Part of a small language model's weights: shifted keys.
Each number is 128 + 32 x the weight over its row's rms, rounded and kept within 0 to 255. Layers, rows and columns count from 0. Numbers have three digits each. The size before them is the row's rms in percent of the matrix's.

# layer 2 MLP down, 192x384, rms 0.0898, rows 0-144, columns 96-191
100:102191128133134155108103084092143134174112177100090120148103150126133145140125120096204072153124141140143186156154121126171143130155138109092133102154121120094127150175027107124053110105129118146094168130113151202162094146119116154166139171102096165124096117141103088106146175125155135091
091:149156152101113171177115105100167108123115085132119102097090064147160148163104127133162139183099127130167118143139167143091092112093161191168153120125117133161120126095160132163140091098141102075129202089110116169083118106052123163125085128179160150098057143090108076138128098137085171116
098:132103120145090198148103122048090128075133136117165066120097152119118177167119150109105107113116105080171151149176090090130122139069098173135134096186098097153174122095108104126166146134122213086126124070139142097091122131157138136114067101136137130092126049092126144076113161087157078165
091:121100110141105152116138063083140143139136111126180165162067133130123123093165157147162106099186116134072129087202111114131161180131064149123121151138141144095145162119160154138068142140117064162125201167104187120114079107086095157108105153168158128102126149158079087116130148066115135104
097:125128098096091152085151100115156138127086112104076106168110149170164085152105084144119097141008139170111160145120164129037149173126129171142162141087123129104084106114115079161168155121125098161119154102203205092126131165118108149110087135143130168098195068127145116163104169138133204162
100:201144112204032068122095129136084121097167119117133122063148151122136138109138101124103137106160128141137158137107147112118057102164109141100133184110128108098125076108128099060158140137142161126133124125106155140126106091094147144153130100126166097156104121214141092073111088130122135202
098:117138091104143122120068156085100147137155130182123138123101163135184060116160159085172142147152101095126159105085155097156119123105088166126150095123109136140147127104117098110060129076133155117136095121155180093159092113083163140119096147143120143176124148181117188164151138171079155118
100:162111117119071141106117123122083209103134140144118164106142092110155065099118149139061146105149123167076121141101136116119104135104126103223096116148071118176131131113140170107158157082085068114132035181086158114116115125093140095123188155196108087097099122112155084125120126172085137132
091:125150140176162077128095143164123175141173145142141151140197163137102164072116127172095102113116166102093148115182107163121128114113107140130149184120127101131173124155157173106136147172093073142161111144092090162100138133083138049124101067126171087144141174126155145084121062152171084131
098:199121129137207110171102124075143140139123087143106142120178153142099054143084123151186128117186153155153160129174161138166072147140031162104140133140174128113095126151106139133111142088089109098116099112148140108162139145126118103183099056112146088108115147084132126073109139207089124152
112:135154131144066053192216128094132078084117169121111139097166112156111091160117120129173120119153153155125076159144134142103158144042152182091177135160143134086132134147132150183153109075125157135147107089122147161134114121142071074125179142051116127192062112146126140144138120102107132145
104:095158145184152159101140169159105151105033128131162084080157113099131135114148121118122080124056118149133148093180097155095183176116077106093166147129140115122112127137128159160107108089084121104124131122125153094166233085147129140161099112119131126072127132101069121114136076134149156140
095:123125129124104143130103200128077108219093100107094199194125120144131122101062102218111104132095113073132128159110110116198134156111150128079124125143090089093133132089143112160167117121154063140152114150111162163067118144133108164106125178096156086159138146059132142088187151188119203170
080:151101135166128066176150156211139166132141109197128108159149168101156129138181174095186125138111169121185116122119102159130169048115187161083169117133092146104164168161175162131128134152097185157131164146116131112124128111129106191137137089127113206176146156120179145120227131116136106154
094:128107182107142151126104112120108169133082117037060111117143093126094072067144162137167151100073146080126129113074115121120152098072122110113194148179103214139108150102081091089118100106175134078146122107089104099172098147131120141141113124064108143194108127112172148112113109130084085153
094:092111114117196120092124139105061085173145120111152131135097197163096094062129144128110146135138146161104140113107149125073104141104095156096190094084121168100141062144124162110105066171156169132137164107148158126135145152131119151108147148129097132058174112123086042201125144087133106150
100:076078182128137101144130116136161193124099122121207086077124131093147215095159127166120136107104140111092168114141132089101083161121136146082175039111147086125154115116157163126152134098089152107147165189113082186151125141064108094168112072118111080163133181100143171107148136131092128131
110:125121118112142083086113102110158146097093130153188105160132110116124106075163113119164108130117145178132106091134116120158127105159128187074139119068109167167135216128093109144137146116120155152106122139098146130180114110131159102155138110160169179151101094152072072105148108105174160144
091:180144119108116136131133072112171176234134117119104211191139140171091155140159089145177130122167144099145111188130123161160040157073117088170135125159116150142168146099120103086174135139217105136185151108162117114165080128096145148123198090087126160125132150076123135145131127068147165111
095:096110121149108113153168156104118094171082132166098128071152143163143126076105145138126167139134173138153119101141069108159084134054144150142167128187123116127110164157064099133118124174078128145085138061150147127121160114185089109105129160106154118138185135145138118125156135136149138184
097:144071068143073183148167170142128169096133059132084110118173085199089149108124133137208141167151089134139159091110128112149138130104103064146095074165202156151118095128104080171112225059131184107165091111144146116166141136107129124095135113112139150140138082142114148147162179081163075122
091:182105082178028099166135124126099120134147076117132132118093090123165132063151124166124170127113165143118122111127080111082130133164192067096073141144133159171105158110140175168143154140152100146106177141171134140127161122108157126147107106098124134103116119105148127104219129135196097072
102:136145161117114124201124081091177115120093089155094120093128172181127063128123146127151242139124100135163118139167167140158128099179130087082083151142083132172130138182084174138139164154143063120144133120075130164198099169092114125155118113095107089088179116138116117136144126161134063136
096:202142170105115145105124129120092128142116122127068086114108100178121136078105162149095212114108138114150134168048134137124147084139124145145098123112129132175130164122126194123146118100182119151127199106078153089125174129075132104164124100160158167149132138116138114125098110160114100132
099:127102097137106185148093062096152141134130126119136137116098127120146186176109114142141126152069180081120093107153163132095120145088128108177196134108130164048084119141164130130113122159152129172148179138126133109141111151127142111120083126130121072065148162122119094182154114099116128106
087:102067092114145164102086088186128117147082116147158111170132088140116152082134141088168137170119140117120087093154142153111135125115092128156156143096114158101095172075096126098127117129162124166145079072102123124140110148142154085097133164102106122124133146126163115171165132226188145158
097:088076115078122138140138061122189136107140195168081140098105074202135144145096171116119137116105094124142116151112148107113173172105096078107088111076116136115121176154146118143206108047210148084160177140160146117092097134132134158120120081123114129131156115115113092161141150138162117114
093:132069058127104136141107109126133172115166148123103163133122109170144144194111141141106103156177157091144090141161134125090162093088181131146142143107115181070200151151160121092119187150148116176128087185112129179132130091099193104120120138128086123130116094136154130139107129156149162143
098:121139171163152163142185104139100086092111152113129098127123131147147097131123098138120117122141120081136133132122156147146215162136078166083172141120106120145108131138131101038071079138078097076158143090093158055080117123139157101132188136057111144120110084124142093091138131081146121143
101:168160116095135170142135142120141129159113187122106080112098093137117097130139110186125113127169117109108097122129084114155112174082086138118143171107125095123164114126170128140070113127102095141139128126191160113110095090141115096130107115121131147144151125156181155189141194122163169095
102:085095124121136118140116103158136069154076115085138152157160094152096120154092177160160173194126093174128115164100089129117167093094150126082127111079129106128116142093134088109094136059147101096153107098101124118150167164127127130160128145088105208150111110153172143125138155131126121132
098:108149116116054101140169091131151184122138105158107054142167064110136139059139188108113181182138138142182140128129123118140138150094092113111101190113107146163107154153180150108135156135171124141147153135127165121113218076170171073182123047121080095079152177191135152139173214085124136073
099:134086129112080177158205120110168175105101090123115153130156123135098131124129120067085163123081118152133121166119110090167115143131105128115139129099104183144116135122119143115108121091179156099130145115148100134161128081150091165129099126177134167101161143111138145156149091096111129128
104:105113122133122141137102130122073136144125103100075167105150159132180106182127156171129115153063109108155121131110072059176100161124139157109063076208141112194174089132142134117127090121144231083089116145135141127141129164117059159149127064124108132171150129095091094079145131114081116134
100:140175147137146138109165111157137114117101208127205125139110122065162205140154103069135205152147182116118133113138122132138121168089099185099186157173115089081159156110157089175149067128156112121114107117143153141100143111090146116157096131113149130194108124143119129116155086178144159102
104:088091105100120167072102110085140124096117090164164162103114125154120134160146141120110138137122114156089119134157049178096091131142115064076187091120159140136105068152181110157129082142148103086186117098143125145165092137133085182108136160149129118103092138124177072120099153149114139074
107:146085150111170138144175075087164142123083142150132140091142082111175165089100110149100115146127189144118165148173147125105138110123126123102093111132166135212173151194103106111195078142142124147144141125107156138108135147122173101139054114118106203123108143077101120081132101095127093189
100:176153191165135122129118151161117089135102130107151137108087075068052181144129088040106139125106125138188097146118154130136126107173153120110124090100096102137152149118135093105094115134110136087128136123126088121117135119153131142152104185143103090135143104174050106145166133121080111123
094:144157130117167167152103081140162145117107119139111155170131156090177200162164111103144163126046080126128140175147168059166056112129075166125123184070092123117176109187100161112133060186107162167123114176125136084130105150118085128109089102180087101164142108128109146091080139140138097051
108:062154174226165164167150154155092119165114125150131157103180100170162117155130105182171151105134102136137132035153179125137131099107188031186178099129162092151176080117147142095135091143156149098181088049174157106135117127150126144150118141146158191171096108124122180116092095142115149171
095:156163170107104150137156102110094141117184062127154110150091098062172119137101193147149111079097096162128138088063147127119150022103171121170096164170127153140183111165096150124114180138149126160121078112152028119168131074145163051126150109160134066082099133131150138063131100120039117106
102:172175142174080168152161131151140124143113105098127144089132113102151184128118146105183143132160139144114145130096111117126182112129128150114109090115149172185079135080128140152126152160171178074218108140131140097103132190156170168146103143094137194170159111108166117077134106106103186155
120:072134069114191176125140111178110142096111150163102073093153103059120111136121187112153153156101097122098161100203117142139159120188125094140156137157161097142049119102157181084096162083133120102119131122124062077146152133096118141139121112078079142163067123140112066130115167124133122192
095:116154138116119104133158093107125205122180132165139161207120115182141154102094081071062145099136162103143102146187137128133166117120080183163082076067088138120090081141138107180096153125127114160109112160074154109120063104145128165135129113169152098158162103139078127119123132120168139085
104:174158173157072164124133174144085174146139094158063129148195072200088155119104160138156118128150142093170142108153136139126131176130175107113100157143120095111085133092187111182110094098159150162143129139133131110130166139112147116071138116115133085121128131120129135091143106122184118111
105:108106108115153169124126092094106086143064134162151181167192139155139086108120084147067138162137118149132101122144189143187159083093156085129153087110100139137094135140124215170129143126128127064142103111148148129144124157199187102083171110102116135112083146125122110065132170091079126144
097:158151183140138131091068133138120155181092125138167154137173135141137062121115135131175180153121134064112095136095117137147121084121134091106071135094085185154108148133143170107152121144154129130127110040095125061134152128125149119054203192146089114083092124163105077130133089135083049141
093:105100124096140147111090147118059113163101133138094102184131093164153119135168182143092103160114085079156137116092155156086124152178117133114175107142101165175123105101148140148152104112144158105189074159188107187167083126113113126101094143158192116094132184123130089140158128196097183132
093:166119103093118103155140121079133098097157121091110122142097138121138127120118126236101149163125181125167119167069106135129086139093099180074113144122158138146085096083159128144138059082182087145079137113148126127131125120160204110108060083102098130128151171111079173116128104152126164107
110:078139088136102148158162167143105114096178110106097092097112165157122148165091149146152113060136159103137120157103156089169147075101127114114107111109129119156153086116132154110132152083119138157137156120101131157136155086094086101123128135123121177144086142108113120184123137092161115155
092:101126117069119176148104131106175110153081161178176142118109124143157095105106102106146174145137068071150033162136121129138120113155180089207121134050140139124123157162139100177185065152153088080180145092094139147171152126115104162086127169077114162105139167106107182137127137108107143084
089:121197119212125172125104109142114117154164161131081160114158111145155159108147134159139154137154139092124164072138131158176148091113139118157107091186169100085073137103152150066113117148207114155131094132086118170137157135137111107144166124107121154216152143131137150116121128147159100133
098:113111168084090106212132101121185140107132130099157111173093139168122167183117160169100106157130091137156090103166099174105133132092151141106124186125097160099154133118133110127178125114124076166091155073169132104124173103190074035159077174118145176138185109145117188093125166131149113173
098:114101126149162123152107167177138062073120126088114098074132115101133128159125165154130099064159144107084136155097117085112069150115124151123140087138131162116106172139114098141162180131139108097178121185111144056104105158092153131087127108178147115058137109094101127132145172082143120111
085:132107111050157120156120138163139157117098127160159121114129130121134100164120113097201138169183145205152099109111124107209086135135139144157103091089131106127131199168155099117120148172153138120112150120092125150183140105079194170174104165116124236132142129132137150140147098164167104118
085:163132143166118128142160147161135120185149133112091178129187117152086129156069179121166175144132114161155138159090131112158129085131116101108170130109113120178139081101107128106130168150112124126168103137136137113132131100063124073149147103160094097130135147150150118121126029150099115098
108:112093104109111149154146059123185138155108165122180111147060097125126169109141169092082163128131172076130121149111145159158127083174174191139095125142113117074076131117160107123153080135169080117135137105135129181089141098118152119115239146140050120104138118114129152117076169177163154150
098:145110046179134105062066165091095191141129121101123101149120155161125110125190098128122159169121059150113160080121162171172092161111148171132127151167107115142116141085162133118146100121152067140141154160114116072103161114159099177167109192155162079140183153140125135196114121147128142123
097:151127112134112078110099138113118098092135141143117135061164189057160139119123110113140140141079182147117152157060124149149140119148156158141092128126153103043107113092186081139131067127124137112092140116096122133105110158161076127153087172152100132178136149108140034149154136103128102119
099:138121160135099085085131151168123132172158143179112139132132159159120106184094181123115140161173108142142079131097109079156111124099100080167122074072079171104168068142137160165138154133115129060146135123182172158125092104198119155082159162153124111141095146120080123114144134110120124124
093:093125157138089098126130153152138105141146050169124081153148154174108143197095164126118117111094114144110155148177105114129133083123068140137129149156049113165112058119153189098125182129125113108108136182099104162099143100129094094215143176142086138169111075131150114100099145138103080141
092:067159124163147181126145157205092166161090089119127140127171161111143110124113100115142117192130155092099167080097141116151063101041117186123125110130137104088088126109139095147127175153114074193150105161149170113136129099118072072111160148126124164131109150105197072142129138132157128125
104:175158112152088129156118106113074148164177147141166104150148129160042189201138136169119135121121120160081176116130188077113057159151112105093172119129176122157136131076044119153168102100094112090088042122101179105176124087154165091169144081129153177112102113174091130140174151117097162133
099:147081136157077141086135183144053157144213142183150064064186115070047137117120125101118108167066140130165212191133113136169120133148139114120098107157149108141101097122135106104099162113138192051107107108122106158130142158129156141094104139090165118171137143139116116160093140084135187170
101:212163140151112172106114146099142095152117096098116111096137113100127078154122111140055122170049125103134203158066147153197102141122122152141113124089132088133152108149140086116139147132171125128113125111170148132153127128122108156131135116097143111133141176143138143177074053132146176102
096:126117137092118174113124044151145091064136066163146131120139077076087130152123081098139124121140156070135055142101086131158113170128169154134104108135083137134100115163149173174166166182078133100146140118138051131137104144105085130116171134108137105112065111104175140121046143137101053145
099:118198088148122169116167171148096132080134132179141141165104129103215135151134094178184135116123149193134181072178140208172129141144152115103107116134133074119104122096144132118128142100139103152079110107139118115127149143079197107151118178074134147168118100144103153039155182120128159148
091:078126183170105102112133168112138141185066162095113178169140110106084093047148158119076151159104145131135124107115071176094127102046132072146167104145100144168021151127097114159184104069090133141150135116144123106131110114162158125127128110212093097105167146156141148096153164115135150122
190:118115136105140127101073095096127148143147097099163154125135170102121169098132129156183114137100146093058130084134083106117153096119167141176138124136152079126138140084111105180143094135115083148170108150111120179129094193102104163080115184129105119168116130103165108158087156087129143087
098:139128092166135081186119120142137076135098123137130144138123144088143122138075132096140131100116184114129152119170146175162134158088198100081105119162137117141107160168142122108055117158188109148125090117121105094097177161113140137127161137106161129186104108140102173154156124152118112176
102:141105162165104107128072193172106154168054116150113122154138108155110134132029151142180062180146092138165132116157200155070149148145152145096088168108103110097153144174144071136160091139172117121187143049085117108111131136181118113172119101185106132135138111124168114178201128089152138157
095:075091131095116123169157151164150157138143099165090114124086106106077185194122104136146130127120142121126120095178105077140145144164125129068087105122036070142177131114158111121145134142143127085093142101126133096173132138109109049097103169131108110100126099141150123168153123153141125159
096:132157115069143118135125131125187137124162121167084142137142146116110146100145143131152180091146067136127126113058145111102124106125103066079181064090102142156178152088089083142196099131086142078140135112094146154071060098178100176083027155154117112169090136145162146122157110144218163191
105:114116104100163148117106085170116119167102168182115104179114094121154168142142139135107145086093160179070152124144132098102171122165196096119057095074131124080094154121214121149147107124133069119114116153146155153174085178121133140156091106160123111122140110105076200096120168136116157159
097:135128099168150143069144150124093115125142132158091102129144113093153175156138109155086097069133211093113150157091125093098188106171157149169132126144117186148089151033115054109087123149123107105176135142123163121105167153132139151091146138145169111097087105107162092187184039115184080132
094:120088152175097121095124104107134141089160108137176158134146165187105074154115172106145096124131175160149101173169135142140151119107124115119217139089095142148190097121118103117115108160117119157136173184148136143146119110126099087114109141127169107092141156116150093144124129175069175108
106:064135139156139105091062096153140126108107148109101098160138107179106113182076169077105153122067080126129125115161189035130133107135101102101137086133135131144138128183135128134142121193135133096143143171205162149137120019097110169106194129149125141166109137066057167198048126078141127099
086:133113216129145153122131078129135119169115152080143163141105148126164173124104107068113087190093132106128155180147157169079208185214130037144120115080092150035092100166101199154144133176190082107096188161125115113158110118101113173116142126178118143102135105080109125120110087116118117142
104:116119102086126065145201113142148075143083182144147166111102123136117129162159157137143164166149096138129139147163119160188107192157120167127145188120083101132057141151124115161093116122154137098182081111157134187134182123094127185101129168114136165072105145170081133146139116147127105070
128:108114167166147154090108150125109121115104147141096115115160155153084166149101122131096097119164104143176102174115122095162082130112136143084154095126166110176168097158074156112127165128100095154118160144141161147146142199064120091100143128088121153141140168103131123118151132115104129126
097:133129053145129148122076176157148120129109067070178153118123101122158122130176169071159145162097176153103103136127101105105145160147108091143180093164139167081113161085086106125096136113140106140138102105111144107077146107134172187170153148168153123123197158166136179132127160104127104078
094:114176093151094146093123150085106146125081092124145150159141068081127144070108104166099152179099089101148136118120172115132137126112135147139162122107139085068119102168168172178121140098118104203076098129138178183125188101200114174149120129124119095137139131101089137127119078119173169087
098:102140093135155149043082201136089167113124141148170070120154096159076144151124151088146078125101135145107133139121118136108078104125113117095078173141176131185106110119118130102059150166138137120126132158140152098139147117130129153127144098106136100129115159104059103190134122136147098126
105:156143110173141134140117153124082240121144138190105153109142104154083148169133182103169108082079119140138168096158151089095106114137046149112143153163118167120087102121100106090093131066132155072154139082124184139130119064115165156128137107085130179122099135130131128095134089105129173118
101:140119113213082140109152179131072110111136137123132134119157097105115111161110167148113096139122146078171150096134132150186082131114154132132112141175101057127137092127143092159106113176041111115138086148174111127089202143145078137092130121127148129096143077086137147138044147106113094095
095:141068179108086097123131085115149137120130064168103109109092171129084207087154153109096167157038155134116125127110179111136125153133154137162132136139122153099161112108091064126103154091114089170104134128168111101111118200151142168162141099158152103119169132074113091114113098147133094035
111:112104109127153137089106131107122183125149133170138130103178090043151177141160096099096145073067178127126034170093107091148075113143149103180177110121066115175101130107113127143144182102118104142108136149096145145160072132124125105157172158136115113168170136117165114117131138089163124157
098:118130098191114107105063137182098111152139153132138156121130105137119129158190121137154157113090066081109174123102138133177122121159171129153101100148123127128115153111165066168129067098172094110166119138084135097120125153095090099133147136102192145137076128086177160121154166141146108118
102:222142123108153149131106077096157148092079098104120114119074126102093108122114120155130125113127115113159111182064138125089123090154146190102142153158087123118126113105120130118183163103127113148125130103136088147086062124192123134118139103106156140088144097090080113134090104172145061140
102:113162121074125126059096133120111105066069099119136092170145118137088136152164114154168146091161167138069108047156114127130085122075165107115149074091102116101143121134132141158148124079100116198152151083123074093178107115158139131159176114211165136156118149125188180142094166123119183104
119:086074128077134081118140159147162094116167135161098167119077131056119157211060197146140138160183142138190109149078062134132137052127140094147113117093046160168120156152152077077119088160094119121176136133174074087064075114184124177143152124074100088129146102158169183105135171139117165161
098:138120135086171115144104113175179125203097134115120099151093135149112127123148101161149091107076097116107124144051144115079153048117109132183143086113117145132183112117023146111179195113097099108184156166104137108126107146123175089111087156104122059109154085116145109128145103133104148167
101:142106084141156130145186134089108154101117145126077192114145134161088100121071133151130192191091132146154135162129182137127153139101147153123106202113130157102078157187151162148197092132120149199114116082131114140104058164198116107115099096119169110176181159166144149106131122169125055134
094:164118145086134192106130176110131120093178101131118131117144050163170141117059180131097148140144125159073104141138225127093161081064107136151092107222138121168161113136069124091129163184113115096128159120123125125173198173117123114181144133125165165151132082169091106120097151137179122113
093:133120097134162143179061127173096116145185180133131117050130116162116090124094134104124134095099124107126107116058134095135154168184143085121135072160124133105127140073165108152062072162149144082181115169177124127135132143145115155131089135097141102138149108104146143114108136122159141172
094:120139167142194137161146136156130137148130094090084088132075109187168137104173176134151105065124117147121162107130167146133127105116133087119171174191121125148166110096113080072147136142049147173151107090058120161178161104132118167135150201095109113122097118147159141152160072143155185161
090:137132087125157118108173093133164121099071093157109149178106128119103076163130153117139099099118085075104172130151069205097112181080125111120123113175169150075146116126137108119128117116164148150137154074144071059071177149074110133134112085182096116144131156125122101109122071151098115136
107:082151175104110131129162146096147111178179150159131124128149112085109096168119166102123140125119069110151095148126080111088135200114073140142181119100124154167142128179099145123133073135114108149193167112102141098120155167103116133111117149078082182073137153070124134102131108097122143149
093:139070150190138128148177174128104157121086112109155171098126072123126171072123086171109098148119151125173149181121143117127125168060121100167152097173184100108094177145164183121139108151167141172111137148123157127118115152084161086116141130142111119155147137114080134129142079138187111173
096:115142130093121098140153071155146135190106171130121148115117129144106135164121151108131159119178145152142182110108083137167168149119110093110122115147186115124158181092149125086155146109130105094079146111081116094081111138157136140169099101121054198124122123118159140136079086157150093124
091:137151161135144040144084113088116157151142154141139145107144124137204126109144158129134107135136071158206104147098149087101154133216175162115140137144088090175133130088153081132161142108119152182131126043110102173125071144124149121152108173107184035120141118157103126084129162116135140126
088:080117134070092137117145105170174185192087123123137077147181183124144180095162137101100205183164164114116161116179117078135055109160175200055147087118173082124110136113180162147163092225085222211135107099157155121126120173101195113130141174108132125100139164143081143113108156082123098067
107:133171119057171167100129082081191121120112141139134102128136161097151158117110107071114139136106103119111085143119163191071145165103117194134148107097122123147142071098123128156091069142097123105107187124135141142115121073107161115124161157167125067119137106168079141118038101096082102168
089:146027182149066110129109115105112155091124165120106115172142057173083110147162130127138136160135121145104146120098158136102157111177140105135120096112139118154075125139147148174130138096029116105090189114049160147153127109097085117130125094076142113128156121118111115150145157117169078085
097:089160079116155143128120107152158124146178153127177104077121172095150116151088163160155179185088150138135167117178149160160130102121134162118165106125153109129081090094114075144139132118179161145133136136103154168083075064078091159169143136113123168161108106166050139142095170032105122138
107:104105162146105156090133105185096135152135144208050060110155178139155105133130098150132088050104118119123134059120144119151170141102096157098123110123149090100117157083114125121097081144100132105111150203113110199144140147121124147196178122136082106100156151139154128126083137142135112073
099:077171152139159126078104121182059111158106157103140124131130126148141115060175129095139121180117120139133181139130150120158129166171214104135165151127099114161038130169089077127155120126126110131168071120085101094134111148119131083175198247085129143121118201121097139137205086127155106075
098:154157181145133142109108125121115139090149120153138118063063124130132132154147056062182119091165162159132108101078157115140155122101167151112124079092161100103082126152089147145072118097132129144129102147189114145189115111130189139157153132089121129128132223107130140142089130145129103159
094:157150063157134147128089184096081096103147126179181155141162071119099161141129114138148180114146161180112157124163122102090137140151184150094106209172087170126138138137106146142125079116133100117092083130129140151144105153188152110118109093163154141179137057136129150111199141124143143146
129:082103124097174070179106147160200114112141164125121181120113158121161077124174073081097122104181122174126095123145129161102100094083072114124160177079112190000129160152125167130179123117074121087149153179143122096122075109121138131124159146105088128117173166165077086140137130152119142129
094:131156091131116135105114129081098131122112115068178157094092085105181149139079121148193076139102143128152164107097144150145162102111197140138132147145140064108101107142096147126100113096152064121117133033124142137142121076132053172132107131109149133117118150084154137215120118155138126129
103:120158191156084143049089111178136145188113152125075134148103060148182151101162150117168138110145066108070128158143113115144116158117129129120145101069142127100102154102152103142089119180092087175109127128078208100143175110090132181091166148194169142107109157134144114110121121150131165095
108:111136127156101196136164159111077160105194133182129100098159092177142102118092170086173096084123140079132135088129079137138172090149090127179153073144188127129140153128068150072109210138091161177147124146166102078158117122117203157115104108140160132160154060131170147142136079094058118124
100:058105095122102103136161146130156101082108157104139161079142104161134137139122098116117125120157155178131098194102132092122070187185142136138108159114081175125104134179114152090104140163164104114098136142150227080176141122183154145143154108100178129071101135178113128125125111132136087133
099:172118094139074159134148131127139151095097122152131147105133103174153142153098144128125118112138113154161132115155128119078087160142137155114193107140120092087141070125185136130168154140158162171123131200148048161176101114112145170110090123142162114155101185109134090140088171165117157120
091:111149076116178066098130144129129140095187155135157135123068207087151137149180123106136119108107160105103125160126141150089116148111113081087147146120129096142127102122136169128106109124128150130086113140065116150092160170100121131127120155065131115110110126074110139186105123136118160132
096:133107125169122133169188147065133053076106107091122177133090082092174146127129122084134143122069121127116171133139109095139146123117068098112168122151139110154092174083107099102157129128129132143133124152150108153099117140098100126119096152152100186167219162145148149153169150125112136078
100:136120148088110100106129110095140116094101126093135118140085189120145139150154131116106111120148111161165094136088070096132154104167101152154100149089138120157160143189079154096168119100148184128145139093112087084115101128099165097154128087115060170135088145109106151104083152112097107136
094:110107186190098116135132146151085126096118055112115072107081112129009126134146099116134144137138089157154089171153096175132164133125086163172155136137124081166156128089168147140150133107155124179102145162144161137103151153092170103139145147096145143124156147135103114113129121061157117092
104:113089117073169179095138118136142116141115161112100056232154140145186088131174126127098133133151138143106107140107178096137156075078173115128104113156178137127117137201134103179145136088144161195172188130117145153125065112192126114094139111120139164107118167134161090154156128079076052128
090:162150102139135176095159095086114119139136126096164141069098134191104098131143182118187179129154146153140153116125121139115112029110160074127107138158109139148092134128095124093093147187081212107094168075137111137146136137078097085142118103121149133136104097057130060142112124151123096124
095:130186077106170087170115150137125133045119132141113160065068138116131118097158175165140195141145092159100081165172071094084141148096122063121162151131104147098131081165162156130142175095165136140138138164131161167097079080116154095121156134147167068075105158085110111089108131176105126109
095:128152098196167159190080216073076152074111156079116162096139105121087128076121147101106122073136101111111174052112128148150170077073113065167120140151124141145139075118090128176170111149086078097188085101166115123143114136141118114106118148125162109109095106164099144141103127046154144148
089:128110155097137158127139081147118079105119128089113157123095107135132144161098115154112103153187153129144107138200075146124139160123106112117207085123151121159087120109154160134134153077183132164151105105183125107119086090157167141096146162127196088190118099135140145143082110101068172160
098:091103102106064156199184100106127110115092156093147120131085117108142119136128134139171138146153140120169151134092132129122097205108130130101123197188063138114062111140163130077174147065164133092057123104129144146173236133196099178189162104167196111129086148105167125120183105120143171190
098:153100116055163205124147059118235156123130132157151140083073124155109114157115151098108130070185122112133136104168092139125120062103083113128160169139147146099137134162106137159159162096111108158169158152128070139157097166130031122130104116102095107148145164090101086124142142143144150106
088:112185158194153160143187148072111140152094162173108143112128102171110147149133145160129128130114136110154114127152120146179153117133153132153118115144123139158118171124063107073145086144135138132145098053131134108113116157146190177121115181155147089145102153089160187144148142140121121142
107:103177140096125104166130107078101111140177091085129138050106121147102157130140158136105111092104110202081094130130177068101131154170137108147101128096178145116141146105098131122124122138134065085104123142143083091128152126175110198169123126194161096114190098159147118102119132151121109101
098:183114126192152168091126100123116117175119103105121128126094113152193157158123115111086100135118096111141138127143135099095130147183092142135077144190135119162157093095067146101107118018161143138134095115096102117140124124187146129173146071118154115094111149182136085138066109118107159153
112:102124132064167072154080130091136156100193129132119152125087124137110120101129086117152137070099096089094073096100125104110087132161135137128107175156158150048146135163087156098101111139079122166155141108137154128137153175134133188102172138143113124158112092114169151162111159132113124123
095:156178140111179145160109116092189050178179105140141101148140114126138169143086120201057158168097108155119145123116122184131122112184168157137132093146140112043181166090099142119168084150122121093080105119118143135059114189136131165184110155129120149223172137161146130205153143070100136138
107:124100112106153147142104175075126135106137072172073153087139148136103104163127159135067153148122108086121139140138128093121185128127143112102147168120135096154133125131165050187128080091133156107179145125176162189113165115108116134109149100102108147127191137104138165195102164091180118110
105:186181060097155133136129090087150121124156095099173141192120146160109138183093140116086099112124139129143109159105126091087150118131137067059142178115117133149108119189118178131131175134116153197132143120104089191109075072162127097144131148107130157097128105182117189120127138094140076157
094:124095137119157151129080138159174083133126084136112091151141123113148082181181088180163102117178101184101128137182139127192119140108137123189129140120095086136144086143176241109168144132106098181162126094133119121071106150143143101130182152191089114109026118153116188166111140051175097121
099:147087150076168149202126134114131131076168085084177113125146133081071164126126137147173157082105168159084076111111209159139180118165134169146116084127115151163167172087133134124139137128108167134080104030145152160151143120134133045147132126125133191125104098145092151132168114137122089067
107:160143114117169084104173132154169131196126101083171143216126142033099164163143126101119186160127141150134130129164108129146132157105125136080169148111092125178170146088087110087099107124144098187085159121101106154114120169126112134134120137152095118130116177188113154120104118109108131128
096:130109187097065164099121174126137089152095132135154167159117080110138169082123103133175139102126092144181156087140069093143188134086149144125163164121091146159116071164139149144142089086135108135166159082173116132150114164116127180091078122109103196120135166113141180089163091118113189066
109:143165135140109169164105127161130093146082145075167142160119114134168215041128146104163107146127140156067129115187108083150083102195146181054158151112117096105120138139145068112144179122113145105098081111046113093122108133151154142108111098171110098136212157113118106168148124167132144159
097:092129141156105167170163097155154141097147160092090149169137093158096183125133175123136159118179063082125118127090112164159168132180158114137160134107072052120086108136170108122129153129157200095132150128160149112149105130098125129123126154129134200112124114101122161177092117046090146134
090:141105143131144119126098102158196122186099093139050133148123114135148158169112176168086107094119119149149145120148125112144135129162112153069125097121176125115120112094161121053104115151071130140131137134082148182110174159099109184072158144093112093110099178125191126206150138076170122102
094:135158112164093076152197158169105126160085075098119113156161119120107139134123117123134146120130093125180153141147102067138109157105089137117117143109169096157126136073056060100059149104134106060065077130152187156153151182075092119176099065130124165110170066066097095211110164172113166197
094:126088109138108115158127140175142111154126157151115109168147164159172160123133132123100125156121135088145098159141172167157140161134125139243125169097136178110071154156109112139119187107163129103132163117113095145139209124103070124129144126166134173139113108130123140083138127140053085121
089:133143148057130135176132143114120163102151078092145080139109131120122069112162136090135146158123059142101126127142089074154089079065120078125193157114097063124146046127153097111097123147097145110135115113163096140159124137117147052123130109227125075154079220146120094083120157147108155117
109:105111178099127124127109086136134124172095169119111133088059167119128095114132059094155094131099209077148116107136073114094163127103132175218155124123118165045149130196100169103174165116162120073194169135130094118116120115140100121077081087121124140095191098157130150111111147096133109106
105:123109140082156137110139122151169117114119089088114096123110190087146107125124163044172128180155089101202157142135042196056115163118146090131115212138169154088146135121132148135184107117143139129136119128183104133126126098142147131112111107122106101095138167128118180123142097196086145155